python train.py --n_layer=16 --d_model=256 --n_head=4 --n_kv_head=2 --head_dim=64 --d_mlp=768 --vocab_size=4096 --activation="geglu" --norm="layernorm" --norm_place="pre" --norm_eps=1e-06 --positions="rope" --rope_base=10000.0 --rope_fraction=1.0 --qk_norm=true --attn_scale=0.128 --bias="none" --tie_embeddings=true --parallel_block=false --extras=["value embeddings", "short convolutions"] --init="normal" --init_std_qkv=0.0473 --init_std_o=0.0 --init_std_up=0.0473 --init_std_down=0.0 --optimizer="adamw" --lr=0.00353 --beta1=0.9 --beta2=0.99 --weight_decay=0.074 --lr_head=0.00794 --warmup_steps=364 --schedule="wsd" --decay_fraction=0.6 --decay_shape="linear" --final_lr_fraction=0.0 --batch_tokens=131072 --seq_len=512 --doc_mask=true --train_tokens=573900000 --steps=4379 --dataset="wikipedia_en"
Each number is 128 + 32 x the weight over the matrix's rms, rounded and kept within 0 to 255. Layers, rows and columns count from 0.

# layer 3 attention query, 256x256, rms 0.128, rows 0-127, columns 32-63
[[138 120 132 145 120 136 115 181 134 121 113 156 104 143  99 138 105 158 125 127 128 117 133 102 133 129 122 134 141 114 123 120]
 [160 148 142 160 137 116 124 116 136 165 152 111 127 147 101 138 139 133 155 123 128 104 138 140  78 125 128 117 139 148 126 102]
 [142 101 156 143 105 173  62 152 151 173 137 120 135 123 138  91 148 166 132 114 107 103 143 128 132 113 180 110  86  81 151 113]
 [126 129 119 129 188 128 160 103 156 143 132 137 145 133 147 134 120 130 152 142 127 167 129 135 158 131 149 147 101 142 142 117]
 [168 114 128 143 138 164 130 155 110  74 142 107 141 151 127 135 107 128 109 132 138 168 153 151 119 160 126 125 124 148 145  87]
 [162 117 116 109 103 152  78 117 121 136  81 149 136 124 141 107 132 137 133 129 118 121 115 124 130 113 122 133 136 115 119 152]
 [163 128 167 130 105 114 139 133 101 122 130 113 137 113 116 144 104 159 113 180 147 158 107 112 149 129  99 118 184 135 150 158]
 [176 116 136 105  83  82 113 174 117 143 165 146 116 123  79  80 114 133 154 134  95 145  93 111 111 149 157 140 105  83 145 136]
 [184 139 171 122 162  98 129 153  97  77 117 126 147 157  93 101 123 113 143 157 119 101 110 115  87 132 118 136 145 117 145 119]
 [164  99 152 105 110 108 128 152 129 112 134 113  90 126 126 133 115  79 142  94 104 100 113 125  77  82 143 118 129 121 144 131]
 [143 128 170 119 147 121 131 137 105 117 141  88 137 112 115 121 135 147 126 138 108 133 124 101 100 122  88 119 176 106 142 120]
 [152 111 110 120 124 139  89 177 121 103 140 132 113 129 120  91 101 105 103 155  89 124 129 161 103 128 123 159  98  81 134 141]
 [160 133 123 115  97  90 152 172 117 114 127 116 104 123 113  78  87 111 164 122 116 152  91 103 132 137 118 140 142  88 127 163]
 [ 83 141 124 116 120 179 112 131 127 130 136 154 136 149 141 128 166  85 144  97 121 151 134 148 113 116 190 145  85  78 111 141]
 [ 78 133  96 156 136 141 105  88 170 157 101 162 135 148 141 163 138  99 129 117 120 169 162 136 138 144 180  84 117 170 149 119]
 [171 152 155 132 118 141 104  91 154 130 108 116 130 117 159 160 191 155 112 153 147 125 123  92 147 108 123 136 187 142 113 101]
 [129 126 170  94 104 107 126 166 145 112 146 107  95 115  97 111 119 149  98 141 137 131  95  68 136 134 131 107 160  76 141 143]
 [ 95 117 108 168 121 128 103 120 164 119 143 152 122 115 151 151  90  71  88 141 103 148 155 153 180 141 131 114 119 130 128 152]
 [146 106 185 133  97 160 130 117 103 157 135 121 141 123 106  79 189 179 140 179 164 145 152  72 145 140  86 142 132 117 131  86]
 [163 109 131 140 101 127 166 125 169 130 136 119 133 104  96  94  74 120 104 128 115 132 104 153  93 106 114 125 160 118 127 149]
 [164 158 175 137 109 103 178 143 141 112 143 137 125 129 107 155 109 152 150 188 136  90  99 123 135 159 102 153 170 125 134 120]
 [102 119 109 156 134 132 124 127 137 124 151 182  95 134 131 133  89 123 183  96  82 115 141 138 148 148 122 131 109 106 118 138]
 [139 160 108  90  92 159 161 110  95 117 141 190 131 146 168 164 141 167 115 158 127 148 122 110 158 135 139 152 137 164 121 146]
 [241 171 188 101 117 164 173 160  93  95 122 161 113 159 111 126 195 186 138 201 149 111 106  65 116 137 158 151 114 120 136 120]
 [185 130  80 111 121  92 111 153 155 144 119  83 101 145 174 116 110 109 102 110 138 169 122 172  97  87 200  65  96 170 127 139]
 [165 164 110 101 136 112 103 156 113 155  93  85 138 154 148 116 154 154 140 156 137 100 116 105 119 153 142  98 169 117 119 162]
 [106 107 113 130 119 100 135 101 174  95 146 157 159 110 185  79 102 111 111 119  91 123 100 181 135 141 134  90 130 114 124 137]
 [ 55 111 118  99 128 110  89 128 133 128 101  73 133 110 140 129 104  88 127  75 151 136 160 137 149 199 153  94 149 145 116 134]
 [180 147 165 147 141 110 118 172 147 165 161 119 139 166 129  93 198 156 146 134 181 127  84 142  95 133 126 131 135 125 126 185]
 [147 173 160 164  87 131 178 135 142 121 105 164 140 125  94 142 125 204 153 173 113 149 143 128 175 192 163  84 165  90 158 133]
 [ 59 108 102 146 144 101  70 179 180 151  67  22 154 132 102 103  82 107 122  36 159 128 131 144 127 163  73  79  77  99 131 119]
 [ 76 209  94  68 160 125 105 132 139 142 107 139 153 106  97 145 127  90  95  35 163  96 159 231  90 112 117 142  68 135 117  99]
 [ 36 126  85 126 144 108 129  86 180  73 183 192  97  74 108  84 144  67  74  18 140 115 163 157 133 124 195  80 108 159 112 107]
 [212 126 158 112 166 115 132 118  65 184 101 126 130 164 160 106 165 125 127  83 216  93 137  85  36 131 171 106  95 182 125 165]
 [  3 158  90 134 164 116 114 104  80 104 103  21 110   7  49  56  39  85 117   0 103 158  72 224  93 145  92 175 102 101 143  88]
 [150 132  98  90  98 162 144  69 119 103 134 163 143 193 109 206  96 170 134  84 132 119 155 156 190  92 102 171 138 145 107 106]
 [145  91 109 128 106 125  62 146 134 150 127  84 145 118 109  55 150 124 140 115 130 130  77 144 101 146 106 122  94 149 173 137]
 [119  93 105 136 115 119 150 188 136 107 143  64  97 102 135 125  70 151  70 168  40 174 125  82  78 120 126 131 106  98 117 139]
 [127 122  98 181 107  92 135 137 201 124 118 153  99 108  94 156 153 154 125  97  77 127 125 135 113 102 159 146  93 149 149 105]
 [139 107 109 122 130 105  65 107 160 189  75  83 169 102 153 154 131 115 105  37 201 148 130 221  52  75  52 126 139 153 131 136]
 [ 96 155 171  85  95 149 129 140 105 103 112 121 144  43 157  68 113 131 152 122  81 109  76 104 128 179  76 143 107 137 183 113]
 [102  89 157 128 198 104 129 135 123  75 122  87 105 102 119 113  90 171 139 177  59 187  99 102 155 121 152 110 131 117 157 103]
 [ 82 125 116 126  97 160  82 158 175 119 137 179 131 147 164 157 154 180 137  41 143 127 101 132 161 124 130  77 140 176 115 146]
 [170 108  90 139 143 123 128 101 173 190 130 127 170 153 136 135 159 100  97 113 201 129 144 194  80 112 101 130 124 168 109 196]
 [131 102 135 105 145  96 146 175 123  82 170  88 117  89 164  82  69 167 144 226  50 168 131  87 116 112 143  71 147  79 159 121]
 [ 60 129 121 103 114 139 154 183 133 106 145 122 112 111 127 118  69 156 121 139  23 157 110  86 230 144  94 146 106 100 127  76]
 [163 130 121 158  76 131 155 156 114 130 143 130 172 130 175  86 105 141  82 196  89 152 129 165 120  96 150 142 181 110 109 119]
 [ 53 136 130  96 170 129 105  96 123  42 138 143 114  99 163  92  85 184 129  41 132 111 118 149 150 112  86  82 123 172  94  82]
 [128 140 159  69 120  98 131 179 154  70 102 156 129  91  81  97  88 159 154  91 107 121  83  75 190 178  80 143 101  78 186 128]
 [170 138 147 171 121 120 128 157  76 162 117 113 113 143 125 116 141  80  93 231 151 123 180  96  70 138 205 200 138 119 119 176]
 [113 142 127  99 136  95 168 172 100  52 140 100  79  84 110  79 103 115 134 176  62 171 105  46 169 186 164 132  86 118 160  86]
 [199  73 123 101 118 108 119 180  75 114 101  73 120 123 140  69 115 132 163 146  95 150 116  88  89 166 125 122 126 150 170 157]
 [188  88 121 136 111 123 159 118 103  70  96  62 120 125 112 113  67 148 143 111 108 194 120  62 147 167 159 100  97 158 130 121]
 [ 82 143  91  93 123 130 174 103 146  98 113 138 114 108 148 165 158 125  96  63 148  74 149 191 103 117 139 113 150 185  94 152]
 [135 127 113  66 115 133  97 197 120 146 136 123 132 103 171 105 102 178  91  90  97 119 115 170  95  44  84  55 155 101 118 111]
 [156 121 111 174 114 133 141 140  51 169  92  67  92 110 106 120 109 152 100 140 110 168 139 155  63  76 114 137 135 137  92 167]
 [186 136 105 138 102 137 119 150  91 205 119 149 153 197 122 143 194  84 111 173 173 157 185 154 115  96 176 169 141 154 120 163]
 [143 137  99  72 104 149 151 109 145 167 149 139 173 171 139  82 123 106 110  34 182 114 155 191  82  59 104 122 107 141  87 158]
 [149  72 138 147  91  62 176  80 102  30  94 114  91 105 145 129 118 122 134 169  63 163 114  71 137 115 150 150 132 150 108  98]
 [ 52 147 153 124 126 109 131 149 132  49 143 134  97  38 108  76  93 148 149 124  58 136  79  50 212 207  94 160 127 132 187 112]
 [ 83 127 173 147 145 146 117 122 139  60 105 110 127  53 150 129 134 126 162 138  62 156  92  78 187 183  85 153 127  79 134  91]
 [188 107 125 135 128  95 114 148  99 142 124 127 162 200 158 165 137 113 122 206 133 133 187 130  83  64 207 122 151 149 139 172]
 [143  63 142 103  93 149 132 143  61 129  88  86 143  73  89  28 109  96 127  94  78 161  50  78  99 148 116 156  94 106 202 151]
 [177 109 175 161 121 111  75 101 113 205  83  56  67 192 119 134 174  99 110 163 185 109 113  89 106 167 176 136 123 144  73 194]
 [ 98 166 142 124 132 131 123 128 143 135 106 134 164 135 151  98 154 133 133 105 107  84 112 119 121 157 126 102 132 112 153 119]
 [ 91  92  98 157 127 108 135 194 124 135 122 153 132 110 146 133 137 124 130 125 116 111 128 149 140 117 132  99 141 160 111 173]
 [117 122 111 127  79 144 127 136 123  92 117 124  81 136 118 126 115  77 131 115 102 157 152 108 162 148 132 127  87  63 121 141]
 [179 147 115 142 134 138 124 110  88  88  66  73 143 120 150 152 139 142 173 109 186 153 107 126  83 117  93 189  75 112 181 159]
 [156 138 115 130 117 130 143  90 124 116 140 135  93 138 140 128  90 147  78 139 126 140  94 154 155 133 124 119 115 142 154 148]
 [146 129  84  99  78  95 120 134 118 150 108 124 129 122 146 126 141 132 177 131 161 148 105 146 123 171  99 110 107  88 121 131]
 [127 122 135 136 154 130 158  97 102 136 162 129 125 125 112 136 138  91 154  98 106 121 146 114 132 131 165 105 144 114 158  99]
 [135 148 110 132 111 109 112  88 130 119 148 125 136 126  67 156 117 136 115 151 121 188 105 140 157 135 135 109 110 109 145 104]
 [140 100  66 105 119 122  91 135  85 124 129 118 117 154 169 157 123 122 141 160 124 170 162 151 128 121 128 136 102 165 108 117]
 [182 133 131 130 120 136 134 164 121 134  93 152  92 107 118 133 117 160 130 111  97 138 140 165 130 142 120 177  90  99 120 119]
 [136 101  96  89 128 104 125 144 148 121 178 107 128 143 127 128 133 145 121 165 128 174 125 127 167  95 142 107 111 133 160 134]
 [129 111 125 147 111 148 151  56 115 106  99 112 129  97 174 126 118 136 125 118 114 155 144 156 120 168 154 154 126 149 181 134]
 [194 134 104 124 130 138 169 145  87 110 150 139 113 106 112 153 139 165 141 131 112 136 131 177 162 160  93 156 116 150 144  54]
 [133 161 129 150 131 168 117 186 121 123  98 173 128 104 109 189 135 116 149  91 158 116 136 167  84 116 120 131 120 131 114 129]
 [ 88 126 159 127 137 107 139 149 110 137 188  94 148 107  99 144 131 107 148 127 116 142 119 136 113 130 141 131 130 122 132 135]
 [132 168 104 129 113 133 140  61 110 164 144  90 123 139 136 142 133 111 200 170 134 141 116 134 153 156 116 144 131 150 155  83]
 [124 131 126 158  85 121 118 123 148  85 111 132  81 115  64 193 133 130 156 144 140 135 137 148 135 106 161 148 100 116 157 142]
 [125 129 140 129 130 162 114 132 130 142 135 108 148 125 119 104  97 130 145  95 121 140 122 125 135  80 150 125 119  94 130 179]
 [130 115 154 117 123 134 101 113  66 138 147 136 126 153 101 155 135  76 139 112 139 152 150 103 161 152 102 117 140 150 120 113]
 [136  68 154 138 130  89 110  95 146  92 143 133 135 108 136 124 161 122  87 151  94 151 123 131 201 102 157 138 138 142 143 183]
 [202 141  69 166 163 133 157 172 103 151 167 193 117 136 134 161 135 151 145 136 130 136 151 142  95 150 184 105 106 147 142 115]
 [100  95 141 117 108 140 131 153 135 120 116 118  98 137 116 119  88 123  80  93 149 108 134 125  97 107  96 131  83 124 110  96]
 [153 158  96  99 137 153 168  89 137 147 137 128 165 153 155 131 120 195 139 177 119 118 151 131 129 157 142 110 156 174 162 179]
 [173 101  98 130 131 109 126 191 125 106 112 177 104 103 134 159  76 142 108 156  75 172 166 124 141 133 131 118 112 154 144 116]
 [127 114 181 141  81 169 149 135 155 129 148  89 129 134 115 155 169 138 152 186 107 144 108 121 179 165 129 127 120  99 161 102]
 [111 152 172 143 131 154 153 144 119 116 109 100 115 126  99 123 190 140 161  53 158  97 112 134 123 126 132 163  89  84 115 103]
 [141 101 149 151 111 145 147 120 112  55 132 117  89 132  70 108 113  88 115 124 100 151 118 146 154 113 106 121 119  78 107 112]
 [ 52 123 144 150 116 118 124 195 144 132 120 104 129  85 109 135 123  81 105  53  99 106 149 111 154 100 108 145 125 109 118 102]
 [163 132 136 133 136 116 154 181 123 153  89 164 103 146 123 121 147 133  97 140 114 144 130 131 176 171 148 108 126 120 125 132]
 [ 53 117 178 153 130 165 130  92 101 116 119 176  86 117 126 179 123 155 134  94 111  92  93 164 198 115 175  74 122  97 145  95]
 [ 73  97 188 124  96 159 138 170 148 152  94  46  88 115 116 146 111  95 134 116 132 108  82  70 112 173  73 114 123 150 148  81]
 [ 51 138  95 154 113 158 135 147  94 135 145  78 156  95 125 124 141 141 104  89 117  94 166 122 182 159  76  95 136 129 135 122]
 [ 97 117 100  77 107 128 106 107 112 111  89 161 150 148 139  73 108 132 156 121 189  87 127 143 136 171  47 103 155 148 125  62]
 [114 125  90 141 182 133 167 163 100 125 110 173 149 112  96  67  98 154  94 164  97 111 167 110 129 116 173  66  97 168 161 134]
 [ 97  80 190 151 110 164 111 107 145 120 174  80 100  17  79 117  72 110 108  68  91 124 139 134  84 139 138 190 134  87 122 103]
 [152 175 131 119 120 106 149  47 137 127 137 170 138 205 168 157 135 174 152 132 125 111 143 158 169 161  86 119 175 159 134 139]
 [125 104 114 200  96 147 140 192  93 179 133  51 114  76 161 124 148  91 128 153 136 133 170  82 112 131 128 140 110 149 143  91]
 [133 141 159 157  58 179 132 137 113 118 181 121  90  82  93 114  85 117  91  65 106 157 189 145 129 130 137 188  61  35 176  96]
 [144 111 163 157 150 132 138 117 161 154 161 178 127 163 134 150 116 189 146 158 158  85 161 165 155 136 147  90 201 157 130 117]
 [208 162 124 102 100  97 112 164 134 135 111  97 113  87 113 113 217 146 111  69 138  73  97 172  92 148  18 153 130 103  97 123]
 [ 85 176 125 143 195 114 139 119 116 102 153 140 119 110  55 130 128  97 169  79 165 156 121 123  89 151  65 164  93 129 120 114]
 [119  45 142  67  93 174 153 151 116  70  83 117 140 126 135 124  64  86  77 181  77 178 136  67 155 122 198 139 141 139 199  68]
 [120 110 141  84 129 164  92 209 178 149  86  73 139  94 171 148 124 177 134 136 176 117 176  62 135  85 104 146 170 126 145 190]
 [128 102 106 106 133 141 187 130 129 118  94 211 136 159 145 145 179 115 141 163 140 123 101 114 155 104 138  98 194 149 107 228]
 [139 113 120 124  68  96 156  83 153  78 174 232 124 155 114 114  82  75 121 121 124 126 131 165 138 122 172 115 118 159 143 101]
 [134 145 146 141 121 187 130 133 107 112 150 130 111 149 154 199  66 125 174 128 130 188 145  84 118 143 180 160 134  90  96 113]
 [122  37  89  74  62 144 132 142 103 109 100  90  92 157 149 198  73 122  63 162 127 117 191  52 111  82 205 127 162 149 156 123]
 [158  84 101 131 140  74 149 115 107  81  90 131 104 164 123 136  91 113  82 134 122 161 145 119 121 109 158 123 121 160  97 104]
 [106 132 127 120  57 150 137 134 109 146 134 113 133 150 156  76 156 119 185 105 115 130 129 104 120 130 124 120 138 153 128 100]
 [ 91 123 128 192  92 152 123  96 128 147 132 188 115 128 132 121 139 100 143 150 126 165 127 193 174 116 148 167 140 110 176 157]
 [ 84 111 166 128 136 173 147 101 113  96 200 150  90 142  82 124  91 112 141 122 137 165  92 180 108 163 152 101  88  77 118  91]
 [150 112 136  76 146 115 148 139 114  93 102 127 155 119 111  67 114 112 117 125 115 110 170 138  94  93  92 177  92 173 137 109]
 [118 121 159 120 152 140 155  99 121 120 125 138 136 167 162  96 103 138 112 101 101 158 115 157 144 151 143 110 108 152 158 153]
 [134 136 103 189 145  90 124 120 161 124 190 163 123 147 141 113 146 170 118 110 100 101  84 232  90 129  89  76 121 102  86 163]
 [163 176  88 127 119 149  94 135 124 160 138 180  90 141 111 135 159 160 142  40 103 104 107 224 124 156  82 165  83 123  99 128]
 [118 124 104 119 146  88 109 123 125 124  88 102  93 134 109 185  89  77 118 114 158 153 136  87 150 126 146 145 135 139 152 122]
 [128 132 156  72 129 130 104 132 114 163 128 116 146 170 101 190 145 114 147 157 188 111 148  93 126 101 127 138 147 103 155 149]
 [178 131 143 111 103  80 137 150 114 138 127 126 130 165 182 130 155 109 120 127 191 123 206 145 113  78 115 111 125 159  66 181]
 [132  63 148  95 104  58 137  77 108  88  57  74 163 117 120  88 159  98  89 113 156 123 156 108 111 104 120 159 153 111 155  87]
 [ 72 109 174 105 131 152 162 138 170  93 162 127 105 141  67 159 109  84 169 129 103 168 101  54 182 164 143 109 138 161 140  84]
 [143 170 120 138 130 187 130 113 128 105 134 118  95  91  74 136 118 120 178 128 120 134 119 131 120 180 134 170 131  81 127 131]
 [126  73 176  86 104 106 140 105 103 105 158 183 145 187 138 147 132 121 119 218 155 123 176 122  88  89 179 156 188 134 138 157]
 [193 122 135 147 159 131 137 123 107 129 101 165 134 119  94  64 145  93 195  83 100 100 110  99 136 208 102 110 138 137  89 140]
 [119 137 134 177 155 138 121 151 106 142 133  70 182  76 156 130  95 175 156 128 106 191 138  80 108  95 170 129 103  90 152 126]]
# layer 3 attention key, 128x256, rms 0.121, rows 0-63, columns 32-63
[[133 114  89  79 123  97 153 107 128 154 136  92 130 131 155 166 139 168 107 122 132 107 150 108 128 105 148 119  95 128 122 166]
 [135 162 125 123 157 166 186 110 107  71  79 139 147  84 191 169 165 135 182 126  82 178  81 112 166 188 115 201 110 138 152 194]
 [124 145 114 159 128 113 163 166 136 131 112 168 132  96 129 137 112 113 117 127 149 117  81 107 116 118 136 129 131 178 108  89]
 [126 122 103 138 114 120 144 170 144 103 143  92 154 159 115 159 112 164 124 153  91 143 139 130  84 129 142  77 129 112  81 138]
 [ 96 127 127  85  88  64 136 103  96 142 135 109 134  97 140  75 107  96 134 133 140  58 115 131 141 102 101 171 105 153  95 118]
 [105 123 142 164 130 120 129 119 119 156 161 133 115 164 131  57 146 133 125 149 121 145 195 142 127  91 124 160 134 164 133 111]
 [155 114 143 162 123 116 138 113  95 144 147 156 136  91 158  98 101 122 166 150 152 114  91 123 124 134 100 176 126 166  83 148]
 [120 131 132 135 131 135 137 152 123 121 107 111 121 121 128 132 123 130  84 141 135 115 143 106 168 101 126 218 152 176 146 122]
 [120 110  79 125 127 155 150 107 164 167 101 137 167 122 133 148 141 150 141 135 171 126 109 129 137 113 133 127 152 134 129 198]
 [140 117 161 139 153 132 104 121 105 124 157 158 124 167  77 141 123 113  84 139 194 143 156 134 152 147  84 107 127 128 144 120]
 [ 96  98 117 126 147 112 113 153 140 199 128 130 129 116 146  59  77  94 112 142 166  90 124 134 163 100  93 157 136 151 118 121]
 [ 82 123 102 114 135 115 118 142 141 166 132 106 155 174 125 120 164 156 145 122 175 127 118 171 102 114 113 108  53 118 140  96]
 [133 114 114 113 101 143  87 125 143 123 141 141 150 168 115 140 110 143 132 162 118 126 137 111 143 106 143 113 133 117 151 106]
 [138 102 126 147 149 111 134  89 135 121 136  75 104 143  97 145 143 153 150 112 139 141 114 161 118 168 125 112 105 153 155 122]
 [123 124 111 161 121 100  73 136 108 111 206 116  84 137 121 159  98  82 129  98 130  88 138 156 104 127 155 141 104 102  91 140]
 [107 121 119 113 144 144 113 143 157 153 150 136 119 111 151 142  99 118 118 143 152 121  99 129 144  83 146 132 145 111 131 158]
 [169 130 146 101 158 146 109 148 135 132 144 119 111 162 138  94 123 138 114 116 170 124  98 114 136 136 116 141 122 151 142 115]
 [187 140 154 159 127 126 134 143 109  96 123  91 135 175 102  97 196  86 143 109 145 134 116 153  82 166 132  82 111 137 116 118]
 [ 98 124  95 132 139 112 123 129 132 178  95  70 129 103 189 130  90 172 167 123 119  62  64 113  87 119  97 145 153 125 123 144]
 [139 148 132 145 125 115  93 182 118 141 142 142 167 138 111 102 111  98 105 134 173 117 129 159 140 121 142 149 114 111 124  90]
 [127 107  97 100 126 124 119 108 176 139  98  94 157 130 156 146 108 155 126 118 144 115 106 124 132 145 108 113 163 112 149 143]
 [106 114  97 153 137 124 115  89 116 121 140  91 146 141 131 117 137 138 139 105 162 128 115 155 128 168 134 131 128 180 150 100]
 [119 133 167 131 138 112 131 141 165 124 138 163 153 119 118 139 135 148 187 155  87  98 132 101 162  91 160 128 131 108 126 143]
 [171 144 134  99 126 119 121 118 154 163 116 119 134 138 137 107 125 185 119 163 126 114 117  66 147 157 106 102 135 120 126 182]
 [134 136 121 152 140 164 159 146  82  96 138 148 170  96  75 198 151 135 131 131 122 124 159 135 161  91 175 126  92 111 108 147]
 [111 148  98 151 104 131 119 114 122 130 151 107 119  70 120 183  93 143 164 184  94 114  71  79 152 176 134 137 135 159 142 164]
 [117 138  97 148 128 126 117 110  86 105 122 106 105 128 128 154 156 170 170 131  94 153 180 183  78 127 131 109 127 123 147 132]
 [187  87 112 126 140 110 134  72  84 107 177 114  97 131  91 147 123 110 134  83 158 172  87 197  70 155 166 108 102 120 127 107]
 [128 131 126 164 119 134 133 108 147 125 117 126 135 104 111 203 108 174 186 165  93  93  60  99 185 178 144 121 161 132 166 150]
 [ 74 151  98 165 118 137 123 147 120 153 155 115 165 126 121 137 117 144 144 123 115 133 126 123 119 155 130 181 143 148 116 122]
 [123 129 115 175 165 115 162 157 104 116 131 124 157 106  92  82 148  64 132 113 131 152 150 128 156 120 159 161 141 141  98  98]
 [145 119 154 111 122 128 153 110 107 118 160 128 139 113  92 172 127 124 146  61 129 122  95 102  92  78 147 111  99  97 130 126]
 [126 104 181 112 125 156 178 118  92 119 163 161  93 120 106 163 199 105 147  37 124 134 119 166  89 115 146 122  74 101 106 127]
 [131 136 110 109  92 144 174 135  65 151 143 100 155 122 152 132  87 169 151 103 151 106 114  86 126 118 111 135 137 113 101 140]
 [130 139 154  98 124 146 213 148  53 102 139 184 136 114  63 132 171  45 140  86 141 137 117 139 127  65 178 140  90  94  96 132]
 [172 100 215  46 138 157 168 124  96 128 153 196 166 187 145 109 130 151 135 109 128 123 102  53 102  97 135  91 137 144 103 128]
 [177 111  81 140 162 167  96 102 157 114 154  14 136 153 165 149 149 144 169 118 117 153  67  93 117 161 112 141  89 117 119 106]
 [178 121 144 139  70 143 146 176  60 120 156 139 129 142 104 131 124  99 109 140 153 140 147 134 151  80 156 112 102 115 117 125]
 [ 90 182 143 174 121  99 182 150  96  90 133 147 119 141 120  80 131  97 145 156  91 190 131 115 217 133 137 110 115 124 139 137]
 [108 116 125 103 153 145  80 102 172 143  91 132 115  60 116 165  97  99  88  92 124  91 130  99  91 153 135 117 122 148 114  78]
 [214 121 127  97 162 147  92  58  65  48 130 122 105 135 135 148 103 120 162  70 137 144 110 149  54 111 154 120  72  93 102  96]
 [149  73 136 107  71 163 215 169 108 118 154 185 140 149 115 122 152 113 108  54 179 163 121 153 142  65 194 154 106 126 101 118]
 [143  56 120 113  63 156 135 139  79  77 113 114 120  97 173 102 144 123 129 194 136 180 156 156  61 111 116 145 146 131 124 126]
 [ 41 139  98 174 172 103  69 105 183 114  69  86 101  75 188 146 116 140 162 123 108 128  84 127 122 193 104 135 125 136 164  85]
 [168 145 110 171  83 168 116 174 102  77 128 241 127 183  74 108  90 137  98 119 179 148 127 163 162  81 187 148 149 126 115 168]
 [128  85 158 137  75 129 145 156 103 131 134 214 164 183 122  84 127 155 156 119 124 180 130 111  85  66 169  83 111 133 130  83]
 [101 141 121 216  77 102 174 134  96 132 150 109 112 130 142 112 222 178 160 143 134 181 150 136  82 130 152 172 152  93 123 193]
 [202  78 106  96 103  91 124  94  58 112 161 124 103 203 140  80 169 102 108 148 134 203 102 125 108 118 138 167 156  96  98 106]
 [204  57 171 111 164 173  60 166  96 127 137 109 102 255 144  80  84 178 146 139 114 172  83 194  76  56 110 109 103 122 109 100]
 [  9 181 141 216 117 189 166 174 140 169 117 166  97 164 119 142 106 150 104 179 128 154 192 112 154 129 146 151 131 187 160 144]
 [159 119 147 108 129 148 197  83  86  72 171 157  93 155 112  99 117 125 162  74 123 173  95 167 106  86 176 128 105 110 144 126]
 [173 103 145  96 162 145 190 123  59 150 136 152 114 135 120 106  88 109  90  86 175  65 129 102 167 120 169  93  96 117  59 125]
 [178  39 156  44 177 123 130 127 114 118 183 108 112 151 102  81 114 125  42 112 177 168 169  56 165 123 145 112 153 174  77 123]
 [187 197 163  47 165 129  62  45 116 106  82 120  62 123 166  80 106 175 158 122 127  50 129 222 101  73  76  96  92 108 160  50]
 [197 153 102  82 113 130  61 117  65 112 154 168  86 142 117 155  99 163  73 120 129  85 120 145 107  83 132  70 124 149 144  89]
 [102 145 102 140  68 172 187 126  81 101 139 159 142  99 135 130 171  80 126  86 137 170 116 105  57 132 166  98 132  97 129 130]
 [ 29 163 116 208 125 151 133 120 142 139 121  90 142 125 151 171 168 185 183 143  95 135 132  61  91 166 125 141 127 126 140 211]
 [119 118 126 126 124 106  56 126 155 144 152  59 135 171 177 159 120 166 147 132 144 113 126  85 107 172  85  91 112  94  85 133]
 [151 109 149  85 131 192 182 144  92 130 219 131  89 173  74 111 182  96  87 149 120 153  82 137 154 116 149 151 191  55 107 149]
 [170  88 138 144 112 115 179  81  78 102 117 166  91 156 111  85 167  85 138  56 129 177  87 173 129 115 162 144  82  51 146 126]
 [146  62 149  95 128 158 164 109  90 107 101 255 111 121 120  96 136  90 139 106  91 165 122 150 141  94 183  93 139 107 129 119]
 [ 38 174 122 180 130 151 106 184 176 124 135 101 114 120 134 143 143 168 128 172 142 143 150 114 117 152 126 129 130 158 136 165]
 [150 114 142 120 137 197 156 111  63 115 145 126 127 181  58 141 117 138 113  27 135 108  66 145 134  59 145 113  74  76 104 116]
 [108 179  83 179  82 135 144 115 160 166 111 125 176 110 149 110 125 154 108 161 149 141 198  94 188 156 129  95 134 168 116 117]]
# layer 3 attention value, 128x256, rms 0.097, rows 0-2, columns 32-63
[[127 158 110 122 145  86 163 130 136 121 115 145 115 115 112 132 103 128  83 134 133  83 116 123  70 124 130  56 136 168  96  89]
 [129  89 117 157 105 192 116 126 171 161 127 111 124 140 144 143 197 105 144 123 114 137 162 102  70 187 122 155  70  94 147 132]
 [112  77 146 147 109 125  96 110 153 153 212 133 122 107 142 129 131 135 117 165 112 107 129  97 125 144 129  76 136 102 131 121]]
# layer 3 attention output (transposed), 256x256, rms 0.101, rows 0-2,64-65, columns 32-63
[[107  85 129 128 106 129 185 143 103 108 133 122 141 114 132 103 127  30 179 114 117 104 154 150 146 157  88  77 178 119  99  84]
 [213 116 125 112  86  86 160 156  70 135  96  84 153  85 129 124  60  93 106 135 143  49 125  91  95 168 135 151 142 126 149 183]
 [128 107 122  88  86 114 119 115 126 164 157 178 149 125 101 168 128 113 163  76 127 144 113 126 188 119 100 148 121  50 125 152]
 [151 116 165 147 119 126 135 168 131 135 118 135 171 114 156 113 173  75 127 127  86 158  72 143 167 157 113  82 152 191 166 143]
 [121 127 127 163 135 165 165 158  72 169 127 105 155 114 160  60 104 120 137 106 105 135 130 126 118 168 110 104 120 155 201 111]]